From a checkpoint of a small transformer trained on Wikipedia: RMSNorm before each block.
Each number is 500 + 50 x the weight over its row's rms, rounded and kept within 0 to 999. Layers, rows and columns count from 0. Numbers have three digits each. The size before them is the row's rms in percent of the matrix's.

# layer 3 attention output, 448x448, rms 0.109, rows 369-447, columns 392-447
100:542574438489489487542554502547545472474592433470580509596525479494487530465534556575431475491556544514478467500553546420484450457542486503472452482486443472469545538454
102:521499522561463556501495592521559464504490627470588546458464466489486435550464491436577590467499521445484634458430454491518481364494542459568510502465567573486514545581
101:477467507449550492533519366507519534542523526487563504474484512549456473455509458445484549469462467494486528491561562439523494525578468446451519498517488497500444526519
097:527481585482488597482575510578535478487462512572618474498532483486621555487467498404405584432489497539490499537551417513539523549538441493485396475527508562557368570526
095:436354518545521428478408562449498434451509436469508557547558546522485481506506516471493594500476448410469550475513514493587445524489578532556476571516543441540568482486
100:549505447558403534481487493492472448480487380499445547499525528385412490525427477458450572451466558512562470513512434434548505575493450451603513559547477540449551478437
099:508484563516504489462450513528467435511463501449571477515484550543446513540496501468521506464562491401560563474470433377468362531518527497484504480559554538462544487566
106:506464498472497533466582483499430449399397511496590437510569474427485501449513496484433488387483477446537440518519632481420465503593462470538534508585503527493418454472
104:477557494516413474568490498509431500577527440490538549481487455507560488451521419503590555544470534469448515496553389483534434555477556560566426506441597571489439434526
100:535517546543390405428568462536540520421479530501538577482480465519587445376382525577530565596499562461491437490414434583498517516546419546554389532577482509516488492475
107:489539567524415506471491509629474434531505497496550460394480482548432533564548488516509545495523472376561481501513561525462446459491516544509512534515528560547491500532
111:508525487622523529545486524431517505553461459362515432460532509576548521453481495485492522569544514404462416533507490519428437595453455451484529409435501475625425482480
106:494517500591421427495487461428499445515458532545517359535509500493528413574521535532530552516532489481520545536499459516461470400474470524574506583401565473414595412553
107:439526546513563550518468487520513587496463569493547532571593472398575626507426442522431446542546498482505445474397606523471488547505528506534499486492587452429621436545
100:434544446489560522471476560559520536510409571465447463510485442497575534431530587560571484551546531452581511586557473530432502408477528540571510462531535453533454545454
100:511570383444580484573443521585578503489526467466567555515540587527607616528542491532548467447518355524482452474492407494498488466588476522523493464462488459420555493545
099:443484470441427504505465471559527508495535469601582469454428508492486581514511539371525569450565441440537530427579459473526481472561520513581463435549486538471527524524
099:455468510358522498535482472547622458481535621461494553492461530470510451468463551611417575537557451485477478530576542479401628415463492505424484528532561518437518603575
102:480483461511494512521451390494579541643429505473438497426489416504505448594479503481486449550505581464586504517490457545374509526500474508593490532465513550473488548432
099:554549560474435519514432488491420464492517493377407443522549565543500463496476539378564485547579506542489567498510547537516485534516469467449397398530562585470416505521
096:544537531495507523448486480424454557479527471435575490451590635492522479504438466503509463555489532512540525502487558387537532469470463447434511479550459475531580416466
104:458476516467503493523505469506431481419448538613493443490382424540505405400416536514532478550453504562535621453492513520563527494419525616480496555528421512521598461556
100:457484501556537441521423500525383519574502514556527555471442436495511474583525515515538460503597490495496512461581525556451432479625584530515492456567583380471486447526
099:376571482600510498568490453488500457478441415546410498487508427548493486574464502463493441460495435501377534540532420409408465419491490473442470455478453494485574540424
102:605560475646396539464535631493480573500569461523578530499525474502539486520449514486420482417415459617581468482550466519465542473514521543441524542496522442462555492432
092:517514394498568525551502509450423406541485496491578560543498432550574538553490454484486615450439417609527485504482471493445472492482523499512408489429534520484530533497
097:547536444546499414445462508513444564504519459479443488444545496385545564483559556475446569523518530509524492536546500411499490532563422623548549427508503443519472476486
096:610501475580511519498475512575582492477578480476447490478495459516450463526580440482427461492536359500564525435537478558499565409532594386504517494614485490492433545517
092:425460431488428560446554436533513409490552470534516586571547617532527518420421444514504493609514500480424521412509509587493523529492527519467516493492466479533486468479
098:417448534496557571478459481509554511473468595510453505408419526426433494553413442521435546449478602621595471561493425483467503501527499449499439513583448500474598522464
105:482534410515503506589533581486459461511470556450533616443486483465446555446517579538558564413527473499468517352469505514480466491541453521506427564404531456533509630529
105:489490521574483568386567590513518442559558407552521523541461429555529463499548547431506556499487502517538519469409462494506468500479513513501493453559574445513553398425
101:483527545450546472486424541442448473514472604517573387452549396550562562440516571559507532519465537539462456545474477531493509567497475524480486485431428438514471546447
104:477526551477561501500482474574410550512531440517488502440469539450520501478519437509489519486536505518607465595433476510597517518528524514393472467563522440538480467472
103:355481478532477505410498502460508565512543478499507412423454456422496536437520456484570507430454533518493559469554503613428655487525534440513543541473475567510489533437
097:365431428512541508529582602484459459601507472550478532405482477459502449483469452497546535526577524555514554495509429478453530444521527462470470668405492583561535521484
099:506466545476573520483568587466505565490524481569439550517540396514428488589579596470367499535495537457440559473455490554520551543546487534416504500446497437398527570533
095:524524490574509474534526523550484432438474458571446514493517554466555506557511458517544535472524564523463547544491518502585532478547507486492463484536434565587449563546
103:444571553505546486541513448469475494477489566447571442623553525458544532595407482529469488559460424503473446472456475389541458451405504557504540538439533547511426493536
100:543463349519505493440550448425410518509531427478549461459491458562549530532467419429521550572491502502597495426517557449533579605463421433481496495568473452489408612484
098:435559535500443527392572474451472500495552527492446451477507573501494474555445528515474510409443516496401528531441452543500441488494533593513542537487473528446488498535
105:516532502514470525474532531461384557427596530489626490553496502567399585521446478448534499575570490512512522474506550533491503468601463447520473507532516543604601515477
103:418436416570590575494447487412534470508496536497526431548553567536452495461531460641462483501446429486550483504411467419448417468493532501414521427537517475513512364525
102:549468516584547608576549462589391492480500555407498439394511424548452528532491479461403492488416560453515520523438536491428538574531529510544541477565501527566519456448
100:542512484495497488578459521474541529452461426456489512439401439478447544488489476566523564491516523525506507496494544468434449471404477620445619468539560607531519446486
097:574429514471508539600509494488501484528531467518579476502440525432567505554456589518513554552490665417476509424592423585488469524491476485494542560577574532510471472430
103:476478430535504560541457428555600548475495529607580441442504542485590470433512464499439512457526428447487545521463515467473528503593499542596479475488528547439543503499
106:517509483465412526417560431473535483538572598532497459465583537579452502424415466434466437485563506423611489528477403372498510505553494533509564528398488463488544553463
097:525585554462503529515470575621510492492526456451584516484491479453460378573507386529507463497525493528496524505442501477492530566496482556552481497497574587544564563427
098:459483551443397467482502443524589520484528644509549464488544522522490366444505510462468495511554474526458464580611516553475373442358465465538556516461445459520392496442
102:476545421463415560439437545512532535467368409411513473480554425504567473492559509516569450497454558472526491466495534465587530449482507547527514425512430433515382516445
101:506483468425537521510422560568610596465477524389400510354459492548451466509457491407499523412509561440437496421463553432574457434528575544451580487471513552536478509559
101:523420475502497443466502530517535496556521516507485510463527561474513459574521513471419439509481523550485553474526443621451492577524573529479590473541605543599425527531
094:503487513557511379485446503503512419489540440512418375518532429541479471532449495411423486563448596516596582478532645592544569406531568558527433432539459492517526526369
105:604461531481500472412528502426459491557434528530567508481561613455413535497467482463536532442472530476513480454462495400529447515499559498490404473543472537484428465436
102:523489487433455656494491560591492571404468506452488525434506398458491464500560550560553454523441505508483576487459496475508420457560579553598538644501568451483539444546
103:481493445509489494478557523493487522543529554515493517480530467419446474509549464479483579517575551552450560441528444553442470500598531501539497517426405452474557520533
095:511602443436527576529517473558404565533486436429509505451458507655598504505490544453542656554511472528442547526584461469501515508481495611508547495487471553477421467511
097:482535424493511474509466451417446535441582433546595561399498460596487479460412561545417508480472539557507434468567531494576525503558372558437551528512422426388511453489
103:497462611476579464414475464535498402495416483574564526438460482487491547537588534515405496410482504478418444520526491484484555410514478481493555542616478471441599589451
104:499450430501378524541540440494395507529443525456521533443556497550541506584561575561470494519448487446465572532470535521560499541531543490486604465516586515540544467452
102:555516412460555492533533500473552551478564530554459371532514479545572537476447589546452590499431463469509415545484514583460508598530427410435509580375472551560477483553
102:477489505403512568456515495566542506461494521477512512488548548517473465563467449433464515608493528467515475576448435461508489576469512512408437484511625543518513531501
097:542417533551470554469541545533536426558469569454517483345454466453586493400400450545466547551460533477467502522449584578497543483534494553437448439443465551478472457458
100:504445540546436544497460467510610512556554421614451462549530528475403559555579463576489543507502515474454467440542462402489382504468537560513510490541530498401484432497
097:496502473433473542475542442489552444461506536525522498517612463500525481457572500527568563460485431512442441442486495527491535587490457534530418514552398546434514388545
105:526458536436525493428595542539515476441532527563563562493468499544447510519449520498479550471504499377583583470383579576485521433546549488550574602511443440545540515453
102:431455521489478544531549586511472469410417572559439420475515484537409454435584452672469500472495345489505473414579511485559533471591399478460517445542521474462436497435
093:488489536483471458475419519477423559568457502457509536442509574426561492540472497488575483434456474554517518551517461502518515413610599497516483453543420566527516441490
099:616451451524492462513452489428471517370498506427439490538457545528471531443511458517519496506518495513549493487536492470574506521557393443455599442473473552538484448500
103:552589505425481486575498453600521408528471523462455494477492469397505467485469494527514570517533583450467552476528534486503480559517511508486440490542589501471434540521
100:358495441468412485509554418553504520519472456534476531494458521501435414449516406497480531531448529508455554519556449594484562479497425558473468612598489518462566475577
102:524401437541533474572434433470490541393419448514564447414472536491599408456509427461491479493386511460549483555524455496404462403440462507580483492568528421489542517516
101:552439560567480500554529560513533508485467462568566469438437490559555489450531556448505479544532455491515451464557516513525539537516455435426418503522544376472496531471
099:500504492433488458506554540543638548597480478544521560572507551500418403465459449415441541508533509489496576502472503529531502488488487432485472502486529437452453547522
098:443547584460543438529452379509537500513504533552474489505498441517438489454559381514570492488542527524453517456472531454465504497522501532497457397442453470466449439476
099:533575503454448441533469508427425534499470529542506571465502478391540557483502552506516526405516554492469610538512539527475467610469471444435575499483606444555582544471
103:500556422573533492568476507478499423564506554523500489462487489457479562396503471416517581475386494379456529555455500599524491480569516525510456494511561479598504515417
100:494492495447462486406507438448428540505498507439450528524456578552525447492459477531465506465544520417462605532441419461612405457425429505432510492563584558394474515473